Weights of a small GPT-style language model, trained from scratch on English Wikipedia.
Training: 1071M tokens, 4086 steps.
Each number is 500 + 40 x the weight over its row's rms, rounded and kept within 0 to 999. Layers, rows and columns count from 0. Numbers have three digits each. The size before them is the row's rms in percent of the matrix's.

# up: layer 4 MLP up, 1280x320, rms 0.11, rows 155-197, columns 0-159
# down: layer 4 MLP down (transposed), 1280x320, rms 0.108, rows 155-196, columns 0-159
up155 123:439505536508528576430464445496499488515501493511469541494429515469507421484559526548533493476500439529373513505469470445492500515487456503442538546468487507494432574557506597599485518520500501444472469520423539526503518468416484456469484573478506529561580540486511466544490445439410555543482537509515522523453505494563425523538449458493508548451516498496530451503532566462515461523490494483436459545521496530513511511516542536484546448496512496529471435445549408548469494481492537
down155 115:498561499522528555530538477479621539583551496494528458408542507513489507437526529531505466493547522435462571487491560507510582506425561534506520520519496514587557525481502510601481525528511470466517575511478537471514401505497568461528517445474531519539494513450495549515502517465481491543493481516530508462474462547427459517530515445505462410463532511522541444463508603488505566512526466488502518394471461451485514566448533573510513507499470519449523426471446495492502405448550563
up156 105:453408418555530482504539455519509527580488494441525464494514534510476504527441531513460565546500520496555514511517423472458523467504492497460548475508526525507563510482488450522498483488477496564497528544517520513451493461498484542538517377570426517512425506525530449565500507544490547550556562466417528485513479551453521538489517482542501467547567502482560488508514552526500528457544542549506516488413516555529490553463539448497508489516571539478532521563446510515500463560505483
down156 101:438564414487535504509512523442374497518541532568551544556515484480430519466462463420571512539501532517460525423464512512479535539510515532461467447491460454467479463456477573467523506516441454469444525546591490568464555536524488490497532521519485480504537460505504422391449509447496521486518513512546501512470449472479514504480514526499506556534564510574487476515500427556530500470477536538564441457518532462477509482542501572489560462460441409511491547453464484505505587454487452
up157 114:559434484530480552531474525483535489532530392529532464473480537461499443523482475492472532532536505534503508498565497549493493445513429559511432553510463531461540431549521501579456551475477549551578539469540554448471574576427542544560561490461524504543567459544461529456475436489507549503541569591516593521479552485560487487514475497463486478519544511512488513475457467495497577500528497489548447502408484427507477522505489478440519538527544475460565439472420504435461498555553515
down157 111:442477554429485506486492484419501529523451459452462465514465498445488449472516489573487460493466434474476514501525435515522532533535455474444554496533556532539589535498436483528556547548448467488466448477516550464535485526569496487505508530496559483457581421502460469458572438503518470544597497451507458460491573569450491510492491519554528500504553499475500538542436511426463490584499448550568502481470546451484573542575425563474553523525550529515475462478482521459576488511520532
up158 094:515450563453406549539512508516417566513499472469504480576510500540476480527484500482511549533542477456525475492444435464422489458589490516458536531477490516522547518521509502497500444523446492507507511550514550479478505531447485467513499457490530456470521488504565512540583522501489481495514437458522472477499542544513485476519474514499435497583472492520508565532449423540541568489533515455552465553549504500446528464487483578567446500450541538463525579448546512528473496518543493
down158 097:539527476556528475461508465533578463439562520482510519418445506503526544461519489561504464459479522539465454474489583463466580527465449494538510492476521491518495429482538453512485554486495508513457514437525480571493529469473532583454506509506501511470523511499446455490486515477496504440550481529489532457465412440550476479565530455479530508450524541491525427498461554481430504502477511502477542468505483479498527528534520491506564513547480467467555413519512480549503443449460534
up159 092:507560564521546570527525361503462506524496504524519572540536527479501487442501506521479529470443527446559526452479485495493519504470516469509430552514501486475501492491548536526430446483523508471516592450447487491548500547488477523461470489440521521489442484466466462517535491471472504522486482566466499468485476528388462501544523405536587537469515538507413513555511508486517452442571489520515362448517529567489488477458549559521489540488555521437470498482539457585518513457490492
down159 096:466476503436487566453544441556463509424445484514512481515514497439492493525444427488474565454432500461522481521498497547498468516465448476510484519474481556440415492540362549438511525553445447511522448514517473519517505519535504445533460455496443487511565494485531432527512451518489505505603521511524550537474464497541486566498515534528515509507499429495523474566512404528485519532536515540466462591520447575514493460512560566447527514433527528470518518528530563484475556518505533
up160 102:427502458588507501577472559496548516579522440483475474500532484507540512470482481513524438506509519539521494489519530527474423479480520493521482568530483497465527430509456571435525558516517488520408498463534423510501472512538517472527548432537490473535492522483516493493481484492449479508550555403510480474445420481520526571530516536495544470431454476446456524538529479521489508528581407481479437502495426460478490528490532531520534463437466535512545516449516459413512468574478449
down160 103:489468506478439488556488433527418542509490512525481469389510519497533480482448500492511535518491495483490546566502492482441496533548485535502527479528521506522532493559509525522506533398497575513462498498525561525414490529547537523473514443395486541519430437588538475493389488522452477526565489437449567570427492514451522459456495498521509527523538567554498519603467480551468465543434455536445514448503480439548486487480462543431442539495460497513520558466502524545522463472497469
up161 107:459464543467516479502522533547520481531573562572492513552445545549499473516582467482459446534534486576551453579497536429464508533498516478503488441519474598549536473583480571506541434515505469424461516537557473524505522497523539496510507540436503451483510463459507514492470424457510528454500553530498518579491517487569504547458493466507472559454482504544466500547438474491437510488621458557568451480468519498410571515580515475484529502467453402488524557469497526515389481548529516
down161 110:502528491510523494485465534500513452577491491529509517547396489445458519577512522491458534484484457567559562493561447513516497491440555496494439487488549483471435440475510520542433518568527502538536536485501522485513497487529432539464502503511470468523497508536575485490558566554475482532483461487472491460439531630481444505528528472490526495433450463429526501482497495471486468463487519528493520517473481600521474504539505448494451458544508502478554545461519533489497491545506470
up162 096:493545477528570419434526551549459487456515550510547542494492564438511470547488447482450517471530468513523563494472539470486534469529476463451470489531571495518575534438542522474497513477530571470540474490400485467479527533421424499402550523571421529545562515541496505450548524498460483549493453474505511499483391520476524486523492497497533500500428488523553487426511506479505459464614516485488499430469523522497492528498453474431476479509472442533521461518477477488457521500482470
down162 085:458520534456420557517487485478534523483497414516414466482504447532513549473484496489523470487413528538503472526535547536455516487550541568482581507456491525455435514518531460516475481483447435608480497463552496516498517481570513542632459436417513501487465448456510501501488432481522537462531543470486478474515488490555501522492527528477440519505582519462508534542445531570471477468406466530503535486538487523551536531519557519580493545471501481477475484533556472490499498552543559
up163 096:501487516509514473523497520526519529494542486513532564532539550504515504454490502562442483445531518525518502521480486481459467539496536482478538516592505485477509540450570458523554502508539493460493525489538551533550493498504537524478514468409517554524519506573486584563447548432499527510504441558478574511532437506504595524551439508580497569529529452522529505472464507482545453553490483428538421534484488564523489558527516496442517491512465505552527455526444475461498579453514605
down163 113:470563525554496569521526562519513464509441510505437554500476483519501471532506509467574473601582503447453526540589518482532490436448450461492489565476480567497475488469527519544497521477522528573510511422454516555465428465420518493624451528550419457441389489444561521553463517563440436470478556445479478538495565510522493547516481475470492508428502529500464485480548473466504527478529537564483549484440525440555544453467463449573512522465525439515512510459494495525470430538455494
up164 097:474467525550468534522497492518543536491491513479504535522572520445479481518532433505502523481506492464508523516458490459433549456457527463495486465503490497451456530547491550542537487484390573522426503525560443432485423449474546460488491470508499570529505598560454476592463540490508523555465535575535466529433569506541444471468472501488441522517485432492525526431481544465488485481483494526484477507447472492482499538523446456453585563474509568487505431494499504438550456574454508
down164 093:500463495428437525496463522473492504522490510503471459516468503461459518475454493510513462516542483518467460476458578446575514536509526524442552614502522513458638499548547516507468490486527433465509464521460498548479536547484452503530492527528513468503537436417500465428510476533442519486479537532409497427488535521545477516481477549463484519545483578473467485542566509501563537523530477475550528558546385422502507459454527477595475477535400488402551533474537434520487558523455476
up165 097:492510511524542546468484520499501449491453620520497449481480486506512484501501598512400448494512504529471483496507482549561496569497521605467489444537510484514446498517538488504496537527514496492518598423624512491513483441469460440466489424504464578504509472520466476533489466510497543478525429538474478514470515502518490516543396413470495478482483491600474451461512507501468534510513525427484483450421490501490462452417477551498508479592484513439488430474558418470485559493552476
down165 101:572502535415505442544562484527501521527522437471450483523513497513492487510516423498603511472489538542518522514522597479511525480558567472518471557411527494435552478499485424527504433428544539505450442510433448511514583428561509523527532568455547516513509532521472531458479509488492490575490568462538527490460541486442540422513536492496484487558475479423573538546491513489516514426513509533574470520526522430557544478531427452486563538457479489539457496533472569494505474470460495
up166 095:485431482493454525464447521488479510528531484451475576473541518500491483513467514517435417438469510530571475537496487482547513555471494558477535480469541492444477560536489515435505522530452519454559450526528439470479484551414550542545477511485559542527555504489455480419499470460521553481497465512512481465435513498540458522516604439535506521557534545525502519502465583525559508449510520553505454455534571482493485469454465527461477482491493486425618515467457593441448473499540432
down166 094:443581515462538510507527443501530479483502490458546480514496492429471566498495533457518446487528488534449481474570532547542520392504500519540428423531509454578525526548456473530528500477587495516421593517446517488476461540519464526517551540528453396494430434529566530538505413578497481496469496503457538519529451486474527535567468458510521482538483401520481521484462517479542472570526491451457530515500414476576500430494536482525537548481473470538471486472459516551614501512426510
up167 111:451530541573453515530433445512506465576492464501471484495504478528514469500491527474546547503476576479537419543513498504397445450483487444468520498445452461507543499522506478494487438528560462481478508489523491552437518602465468432499568457500461490533520487473509550492475471512454472512517529490488524544561474447493457519472532541490509582503551476551506509489484468416515527455450464473480484529440470461473462495528504512535534541445544530471418526455464491597444498572557498
down167 114:488503531483536512505511538475474461499447411555539500388519503476470455516568513495459449532501546466499530545504524465452445446455477520469526552491496506462514501532466512495441505467555540518445502541591438428518478567478493534472535497543470493546507483496484493470567482501517475438411454454549532512483553461430492508501621461514437419550459474535455505446551484462447538487485467422508498416448509537463585556417592505464502430479565463496525500490484512551571450471503465
up168 098:438450569476509518428483476471475560520517446469501501475506505421542525508513442428481569548495537490522513419516458451454508462493585502540450533435526529492537486408571483573447537504489466457477493442450469424519503527568561509504552459532506466459512548454487433473440570516397443593481563514528563494462474536445510481487500442514542494522582544479444484493495551536442523505470514543452514532478485517492474573479530442475525526516538483488451484570389440499565464513450510
down168 096:470486509461489466475495445530428494453425476508528516502487439574471489512506499507478497520497514514508419465504545526530507579546490470478502472476551514536567463502574471466499532446487474512510507510471501529501518502583544442529544505467492563454470463460479532442561452458417524526517517524571464427470531453485438446510513439486494487546521509532498513536575481512606506537546518521491516517432519547537541542531533466564508529525551495560463502482474503535495560452527529
up169 094:455483496515518560514534439491523518478530469500504422473475543545479557554507496477500442503498506391504520479415491536545491499594495572532529453514476530464520489503541588428471506555449509487497483515536557541470558540471490540522483501529545491494430514531526483545455519490525459469513495453457495503539479490540519541473466465470551528529514527575597500494465538405565546560501449498411503506509526456461545484500430532511502456496537545477542453456554491523463506614513495
down169 091:450500489468540444526500501451491427483443541463456514581539511409487522502495507518463542390472481449509538425528478477511523460439586464506544496467535496471527534505497468579482476588482448480496532501457494514589497517465568468527501445453448521476508498513463515494459470567533539580471505476558495498471511487479508520465467543526479561520512586459506501483528491554525447505483524480559463495508476472483483516529539554508505437464469465488493558525449573515573508476451497
up170 100:475429491509471545506431482503504510463500520539555515469503493550528556530520504496456501520455577470513462452485525529494509565536492555516529537501523456505467513484588525473533545530486580511539511459464522526501493472453408527462525516612560550479499556481558513448469497489482526508483518489478513534501551461525508495518506521506593459427495498535523499574570549526512490463521480503491489440487472454553532410393513553420464510508472524534516438466414533510493567499588535
down170 098:564500497484479474451512534526501491491545548562431453518510522491485483475542525502455531577490460498500601511457451505491495451482498502524406484592484533478570469570559550478469538486525483545515522483504474441490449459609565551556508519437420496497535498541500369477512485552500417510477504494415496432475494559513545548566569529491510548501455547518490503476445458499480530533470512413525561472460529550440502477398546511516496437579532517463520502467564483462480483517506512
up171 099:497589573420545424505469499500452409564441595567519529535524455468531458515473485506517507503527501472564467505492484439501486519544460538538486499471477543481489506492540554430464466533482520542491496475479568518457426513562467537518518530484506529472581502520553494508570497531519495404533493446503575526528452444467509514499534471522523441538529507492511498473478561595475503517509460461483523539510508450552435445529470474476523493522546487515469543552436518466485510443480496
down171 095:504475509546524545508453480452484528526511513492528496439466454490436489507507567480458507576431564537473453550539491538534518411493526534441488500538472441515556510477365454473575458590520519463476469533478508526506575481433494457470446434471456520554443544545551464460477511543514535504539504507578505535533547503467542466459440503550515510473517523554446511507538567436502464519495485550505499471561513486455599527516542509486474448482520543461448510457517504577519521488529549
up172 108:575562424491449520565469525424529477543561468546514504530555464600529515481533549449499508531534447536514471579519466439504503518532397489496481573531498593486469467528515514486463502515478428529498467497461502486420480484514519541491503546506525588497421430517512451503548511510465557530501487554515505511485514501450458523510483491460519473456464496506554498529472422480511569488536495499517546541559391594533461518495563501424528430470531502583533536574499477542485566491530562
down172 098:522538537398499515442464563515522453483529518539566562464521464430531539487477546484535449485438569498452493523446460402538494546479522432523499573523497493501564553464449458466448411480540473535480514482539467461549502475521537482427484469504446575444555510435459519507486562468580479516492591484466552476520505530539531527478414497531492566573514508499473385474548489544481465512495549486469523492511419432520455522518518499510497428499490591490535501478475457464464468501467580
up173 100:468527504446469511563466570505472501406533472476485493439549524616489548537483461516425485483519534530536444457526508521514410446528505547498558531510468530453550497470503564514492556530473523471559516520508532465456451476448460494548486512454527548517479540543496411444476436525531479541505470528424552543425438518565516527511468526507456515442486493510462484515480532497485512617500513489460466527508535511508492575580485454471499465460507443421426436498544484509513517513581517
down173 100:491494450534529521433561531508500565477492492505443578459546581473542475519517404543498461517495537558516512562497400542464472458537525516522431532477448523486507533522418510510453400484499507493556547577532585511456484515505500471516548486480502543513549465481478489447544478444430533534550494502487544516538515493535540572533509509546591433481487491527449524518466519461520476525495558521465478576524491464540529533522502444490557514536558444486432475541561467448524467451526506
up174 097:480498553567528472466504509573575522488529581491465491509568455457551454481478499467409571479502496480488480531549510538434485485441458483507528443493450472455453428467554498478474477522507440428505448572558553476518470457496512486521470547439501456532502507429492489481468567497488553453432444497566427516433523480521516560490550460399551523488534408506497450495475542522414502505486596541535508496499432467502474467505546470487510511442537527469559548430492490475615592552546510
down174 107:482505521487579460495477534526501467527480513457450433522482548470532425546508562516528505484501514500564530476522453553489460572594562419499522467513494524460459517541485510480527467526456511537513452461445425485468418519483483463497517449458456506465471509518563562466469499471493520436499563491545514496475466533514379525437513480524518429464467479528496504485455559485452537575511521527490508549498539520511499463474536482583435494495475530512486496523463444480450447511520472
up175 100:539544490513587513544495497478499474467612491408586477503453484484464474440472492490451535600535470505476451519549556513504468511468489419498473535452512546473567517420482550489491502471469577532474546447517490448506527468424384566453478506468512485553478473499490478491497478501517500574479438493475477454487485478513541436463472428477481475473498504505490436468433505453496548546487564557573446552611516427524538532504474469490456508460570499564563490552479566472488514518537475
down175 098:474510511514486493455481548520474533534452447514430513518534492487567511479452485533556545458490452531495467488587536497573492502491480484511475449524548564530488554491464510562522507495463513453488462493505501447438471497513523484583500421500451512478531483525466547451466494528518413506483563568465536505470493518468463530513548518514535393484469542518519537545549515471485585505521451501428505479512464520491443395450501513475490525475418578527496546486452537509559530496440503
up176 103:453520508504424541547485517540522515525455432514438501528450562538499464598543494493490550511461496560542487520450477528558501521460479487422493498586455501441447487517544566532444491515503518481486474577529552578505505515496454511503566489468510457490542507501513497498468501533466472494516543428480435458459450513531538553518514445437405429498473491511462540453598452520499494526479487548469391512510498468477581488561527563466521510534511532491509481504480527483423450485454500
down176 099:576512471462489509530483511445494498516527544526574460458555438489480486480497507525495457486521508578520502465486470389429498521561568399461503483473465577435555463546434469528543438468556547527534481520498432461439462494505473520479524469521455520435477444504455541480568533503505448540481501509496535542480528507501541422475537459515552443501438488487547520504491531470443491522540527478443497495461460484507477396452568514567477542468454575524447459526512513504579513543487480
up177 099:524536446513448464515566435496474453497518445509488497516509467471522484583467549590495493439542489494498431555548461539574516512521514430526496508489503474499490456525547483457470509580506437532478503552435542549483575565499521438515485431490483505505525529468432510537486445559470573484477495536479514477554522411521466455471466516558433458517547568504536511511529513492514536464511461540522534518470508452480522501485450513526492540534521532455510515582526450483526445523486520
down177 096:432497523564468550486573465465517544498498528537449525463494495532573467473503440468586521533499496409441550508491484427416526501492530532465467461510502516508484557444488508463574457501488519502547513438554397489472450525437529546506512556486505537504486468523495527475546480602601475485447501548494482523450482519493533523492460524483534551563400440523458520510493471555527549598519514442502561493591527483476455411463549476513523489446468532485577462478507572591449552584547481
up178 092:486467442435521503444495532489563538516527545506504508530489474532439554481502489530458430478577491530531569440493489501519492447523514562526506589456510521541378503468492519421474517490510484458530491509429393544427514456514467472557428486504476551398495518523492428558493501545485497447524436478559532469433444551489536486549466553497485516410475482456585463492445532549467522475461516508484483533545540392529540517461514442527393500488517463526570474506505557477488565473467500
down178 093:542503487587520495437483485438440472493510531445431511490492508517525450414445485473519488463420464557516512546556489498421505537526484502516534510437526455482507507513532535481497525556442478500500536540514511450523465462506536463442505533483515418485462526455451518439436531469507466528525540474583527504490581522500475531556520488476499569549506457491490512430559486504460549495519481451566529489514494530539456539488460502474601477499523547492577486487499496596456500479427545
up179 090:496520471431588416477522450530470511577549517528565483576486525481494479542502534520467506524459517470509490548513507462530506470491501522525473480547492486521472486468563571507552507511408465500529474482544497395578510485541432551562489493484506527425490535499542499538472535486476515546523483505520497551501426561499493517566455469555463493467453530460505482507558491443470506503488542482494500489495540602491405617464543534464480537530465465521444460546527470480584469480429547
down179 094:430485459455474519488438529508471513521531498460561502484467525532499470503551524464502409514546480485569484480533494453582480476542500515528572504464439568538495444514456507424466529520493506505530477495479529616585481481484515457522470502528540548389496516538387470502487458486474476555414523510463498550470502518463521443546526482516422550457505538478477478489559493521497568498483537550518543550539422473502513558515390420502541568492532459543491479508492549480520526479493530
up180 095:502504458486519410515520646476478449533529532466504509407477469584457445597547488496550436436556442453510563419451442480526498506519527480534443464512462517465461464535574480506487547481469550505442521528494538488447516436468525526535502521549448526515503534550481515491519497467429491430492499499496517533551508487506527558445483456531515537475538508511443528510514577522426512484433520526485471509416456487515537507612483509426511479493496443488554529531476503471460501424454507
down180 101:453566488516509424479437547509470460512525466483501498464461517528565502505510504565481411465538465526459498454591468504560558394418449489516559514552413536500527401529515495517539508553470493416491544503497447507429559488513468494512530448483547534507450545502486503590500501589488533445528477439534483542490450498482476488552472478577506519485485535537411489481516499462485611442547441410509475484512525529502571437541489488478492452516564488449507486523513466527515433428514480
up181 093:497473434483513488430611448411476491528547479552499432526556436573514567472510526500533513435459438463565467465482441528507482591470479550460553568482502477482570477492499462493498455483565544530533474514430497489488484498432562518502496517474446528480458442480456524484526481595524610520491557545565606558493502462516544474513514521516509589575441454521521496516593548487591461484490397427519514505494484499521529544547518407512494513494484505439510495501541442445474472484517513
down181 098:523537587519484507534444544498496550482452498457473447480548558470458446507423418457563477583569496513470527488459562483465539499549444441483514560571553522544428420536526524509497601509484502478534529492515490567501515523448406456473509503535554489519440523467512510513480470460490503604470496503477517529553435486529479448534469547474485525435505516433521502545470411534476529497418544461474539419457550492531497478508471517465462476482585524477486484527482484547474544477494492
up182 099:507472495523543532520505460485534532438586468534545569497472487509490506542449542462464497513498514538495532491481489403495477546547552567559471564545463555411465527505458487495451500524429491479445465537475480561562428525519434485537583464466467503470512508516459523538522492615464499479490519473373603473453477499518490496494507535540548566467563501538480519478534488498502477550483477595557437475445524480482446480533447585474565520521539542507468421600481446456501522525491543
down182 088:513494453477510444520490521471538441568450452541542455463478478525586503520501469515522500432466485517493482529536535562565388513466484465459461503490520521514494474575504497458525516495503514478414483497509515473479555522470499572434446455513489498530466489550509486468467491482564523502442581482543379485524459505495518508495496555523487461479483513490517512434524514588551556572453493511488492563476493517566448462529485461508473528508475419515570579465457570580485463472518458
up183 100:498515448506496549473552529505448470565534509523513507515524498503503431506601569527509451467552438454445574448513458488475463467528474498492523540442559512530475446516411562481520477460501495500522535435400510515537415428497556560493450482443531484421458495520513486511527451504461501558445564494517539423468489457515479490526554461506430495489514520481505494603468504449578467541551473470539510484524529511494450493470477466483412476561489482519481497475501497455479477473453474
down183 095:489540522500423494486525419535486462517513472580464557588497646515632488440498543483504497515498497501554510535471444478500495582503493520498526535514583506533525523488478505516507535423539472483524457470535447499505535509502460470450514529510468537455551527469532477439480541549541491479525520501518401461522513509474517461488517417440531462517526500473498479472463544559475490480534498452493507516411573508523481448524493433482506528470525528453479510472450494467442546527486464
up184 104:477477581526516445528541578494477527527517503550488495498536410510523413545531477563541566516447521539467500476501519499573541534490512554534509497527459524478503528470487583462474521568470502503459535574461492463500518474539502518441417497481454484525503580494486502554571478466492476525507467578511519492515503435576495433403505456560502493426500409481556542415507508487559465534470495504488512541529547551520452443486497534472517468504499524519567552435555491524469543553470480
down184 104:503436529488446497451546539527528478540493566572480524479419471537479549540542536444510496529522524494430550514541550481536487526510505537481474517619461482503493509458529478456525531594564551563612554478472537442527496540521487473392484490522527533471485526462537509441435457451543530514561422515518480507472486531541558487533488458490490518493488452492535538464493479545535478455442591457575416531513593587513413499528506493548527554429504448503483502490437501451502548482479489
up185 102:587551524401586492466521481482506505516569562489489425536474501480423591489507560486487461471526542499494489614496524442504458487476511545521439451461548509484499480485541531504552499400496570592595431481500504443534532539457524493452473524481553528509451481527561480516482470464448550446550546508544506485431494476527484502580470472458484540527511523558481462494527410509514493448535556464525495529502399511451427466491491487486509512432471442489513479529536456480503483535471538
down185 100:472485475545551506547439517481525577522480506472516492445528456513541505545499518494482510540485476496496523422440483589537518531509504485535471485519478498534488545576495492485460509461465470494436496480481559490574483468552524462534469461480480497486547518469498477453522533473421467517437522474492436525473496514452525509440542523497511490512531498400579483508505567459501471552465434480479481492519476466590496591505499473492494491528466460492540516463484436522499538481539495
up186 093:467507439514468489532491482516480604520398517481521477509508476557494522470558446467515565528571479540478477526524541492515460498543415504492467471518511476520510470433520516465412611542496531523518490544549563460441524502408507534500553478518429509433466551521517555490492406534552479415496553561498520537512537517556452486469448597520579516522498523546542598495490502476555498559518472494519542552490459536553516478483495489526455506481572454458522467511497456511520591545431523
down186 098:555511552516471525518460513499518492456486602547549439468451497480503515527528490477527502470480491487486469481541499465532510505512498493498565502490557498488578477529498463507482559496454521496545474479496487497473485589513555468521447559488620467561495441532457440444510555473520514521513478503487418473442545467498466535497565497460428526524518508486496524490434463454429548474557548479520490533526488517468453509565473523502559447471425554489503514428509512542518525496588465
up187 100:488600519480535522478500526514505503569514528529507489541461485577555452480498396446503514494583553544574517459486520491423463480491534479450523487496563431510494506531499501444461441563511514512566556565502541477412506505426509492569430497475474469475498462465504427463489457484521514524482462526483516500482616482433480520505497542478493463531473419443474501490444508451445500522471499542476516544539425503544544525533485523523445500494460477460531502469455520460501618458523521
down187 106:512503547430467505496436531501501545475490518545470473543491449566522454528511513484488510527533509544476528459563472553520506527545473436599495511455409488508444496500562418553489510529503382487487519469517480518441541509518503459522505503487514517507521418545490517510512558522531549519567518483485470552537456480471439514469473560499457476519459604521509510548533442528500463535499360544489507508525436485497553488413435562555562528447450540487524520496488524493522442586547565
up188 104:450466536510475550456537546541520524529558528461511481512488520467452485451467428424474514401520555486505528554428453461510522575470597550563501479470516585591460496460469523510524507578504527523479504533469494549532471459478546481434514434537451558447522502489435493506452483498524454517481518483511441474404537447519512411576485531498485543496497468483473474460452480448467424443515463495473509508552473538443488544512504482492516453454511537534503561475519442440467485485504502
down188 106:511410479535466566499493511575483484535453532466524497443519476498507469516540488463484447470532482567497491530574427489554482546478537503482450460524504516504487529539474439526491481521476534427512477530512500557512583503535474562474575502454496522588514508441482500490481479482520514447510559456547478579411480480568483441483500496537484558493509558530559510478500578542430532460487516484495562456526433557522526545441510505562475442507524476509516498543522515534511508470558505
up189 096:488523493438507479573607497562487519523514489492504469574481520557525434461483475515496438451453488431505538448519557517517549491559488469508479523497430541612490496494605530556491511578405440492477509494582499512487533490429553429456460419559514472504479472491468516499543511503506501529512472499504513525545493539480512539478515471483494457538530452478497482488505446518442500459475516474526447470471495505513480419457510482535481541539494519472632580503522484493489448538474523
down189 100:468509532506513486484500493495511492456452504438500419410475501458498441470454511460480470556488500499529425580497468474491496483459462529399483492554525541440515532465471475502469507509582491558472508570489513478448512546467441574501471529474498492595476512507506510437465472432507516489502561422515498469508513447603516507529500540498569548497533494473493456525483511499500462500491497529472538532453512495490488560491510509469563509482482482506528485467469573459505490429536468
up190 106:437504533532456490470432431561442491539501426441485506485506469476486504507504534540484498464579529528525491534488465479457529476508403482484504505492499483507437517524425494527469535479507430493568470515468452558560477473495546467463540520478479528523517503554426534518503474590507510492445477576413509529491437475555534480441606510449524475476552471514475526454481552516527555486466484582537525541543523490562535479490518476506558521456441499434478430497511466499474445505492515
down190 103:497468457479491552498530444539514482549483441462538458409537501524509505482537517478478442511480535590562524486526548445492483496535493480496524526568489533510467486425497574467485463455526528571503514535543470424543470449572476511468442411576528491575507515500501579477560474502532511467463468526545527464512539554531555530485499555515496510498482485485519467555561478461570548546521467428540505442480489564498457466445515456527453568469516456529535511510566534550536475475475567
up191 098:448481531505481580463499455462469522546565473461513416495470428472505500497442503511507467520496516479490518540516529598519427471506466495484530492462425557538495532519523484485412474578476513496472527429480527498462484434448527520523538564489602463513575522518529490525573459474566441603421468512486590518600487431521504462448407543545545497463470476472515525521449573513515529489459530468481481526576477467519493474398456473542443529528556485450569539517535430551482542486540496
down191 094:538525483494472497467507518482499484446486496546541503464503529531497547537544538425444464424507524559529502538519451431469485531495552524460488567611551475441514461484403457485512485490538505571522496556499376426489500498478478520454570513474480555485484561441537553444403557428425450465541473452503476519459476517497524544519540498440519419548485485536542467467507427504474426485550554539536553545444555527481503537507524443507526409507446592527450497458506529510513491476501488
up192 091:452477530449469511514484533501530496436515534536561461524498462603454584396512495506499483514431499470502460546511483502532537522485465523487533517487496491536495438387400454539461481520483474500422489608509474503462509454467483488468474448607461486512431482526531538547447431484472474409522534499523494542546450472506465519509550528504521458474443544531526534415445486549455537565539517486529503571532599507559495453482500535516545567466462466448509453470427488504494487478471485
down192 091:557504493452479471538575505465473466488494492461448492455584534516503507545444438449486551503542441524527535470488498434480544495517518530537429522576494407455519474581514503461572555508470478465563538520442438457457533507556488462524585470362534516556524497498494440519483517477594510513512497567494534479475525511516594520487432460436494501502482469505540471527561463482459558434508523502488545446499504524507504592489515549539524397509530541542461502485496559456453513504521504
up193 104:460536571461468476484500480439551473522484476549508506488458474495483556491428447476541542445509548589508503483509552488446478535456489523473524557480467567443465494453512464499444460405520524514408520555460508487478551485533490481525532532496501539503488439466448509475472508562531514508538500507507525514560507435442440546487492491444500456423462463507448500478532521497408510491499553527511554598493498517576516507485441475568547510481457494456495479513522491495527427477585501
down193 122:475475576441441543537527394424505581541479496449487523544474508413494502476480454529481485469504531529500481497500535508523481524423535520483521487531472517427475482496469455526477486479539523494464519551522494468587476476542439474532517522513551523435494402501471509501468497464522483453506481439530519474541484480412507581501457527498496478484452554575452576444594467485537499475495518571552483495499462493525445577529460476515538511455459532490534464565514488450560466441508520
up194 096:521483468444407538495531466491562599507451488432576479439551501477505441562463516588457460525438434433423539573535426585486495485552508527470563453512483484487479496544486565484510505514485415537519514456485420530509460496524511476539491482529526503487506546542504534552488526495538496486487456481557506540541551477542545511435518568458514454516456554510507432514533531502491553483526458527498475497473439455499530564491565503468520465505500522458525473488546514463467523549475548
down194 097:493497489549509537433506521532532453484518513563496518484504495540583510440457535468535514473519567517507403485528500406577522471506485524471531471440519520571534447500480538600450568459488510496500466531492587518442513504501503572496544542461491522512500458497517441529528480492475551541570477555483467571454457501448507508543475480591537513507491473476511531508461483567522467522482505431547424506588509454579505463482439516500495449510468446467439475528529453527508504550496526
up195 105:539515514470464569480568543488501434538565525485526512468530549530409472487469473524535538441478465498492391451582551524510480539536499591588484557491549492407489461477501525501501521463568496465433461491498537459496555498484514523513462515503521450582491462436494501562441541570511527462486480547465489507479554524513533540482532481610516493469488507573514495425518452475525493489560531486502494548508527540476550545500471491542507462474475409485545534454484442519514478531537489
down195 106:558485558446549461486523498445513467502532520535557516514495461449495456487457573527446454534518443460514475439470492530467467499414510482506459427567609461497491485432537538475491574466594467465476561551467538576514566543453482470535529526513584491452545496482509494493479511503475484523501453476485509553431445467501419506498495491567493529456453460542485488488506499538525495517590460514427588510523490430610449516524462489409422419453453454470515485509500497494499494548509444
up196 104:504496540489521501532474525541546517520494512504435518511477528468565497515557463532506518477528449555532514509493487447501556498466553526438507442485442557536520463488492499494527528480448534453485526541498536490519567522555521497566488438523529483453568420468508468500471469481543471442546470464554517514478539464500497551472522517544490515462472490456590543533540508488536478497510490497467497493614514451552576549490466483466460452421519533438561493473522457497448517481528539
down196 097:540550599489493503457512512435553440484483508506545504478477511480524551527562525463470462588483525489456428518536452541541488506499474541447532504550539533521503577480507556458510514514532504476491461467491475484543407518493534479512495571577492441480417461562462490541533471493556535435490515526533467469522471519435531460592552471453525449467460504538496469543470516549524495489421483475541551429571498533449515558581474590443506554493494574480523523432485459482521544524502510
up197 100:517465516502535556499516528444484458523539435553514510508494474539419485460551492519474552470511469478455500470454526507421474472458453531469528521583486540545470458505448480433494508530527423407477529449487475501547527530464500520443453495523515507511503491525459412460494496557466567532547512539511506515572536522524454509469469548491402484525567470505420474614538480434575495482541559431501474506550448501597508449496527496531465520499461495498461541508452460544553478504489454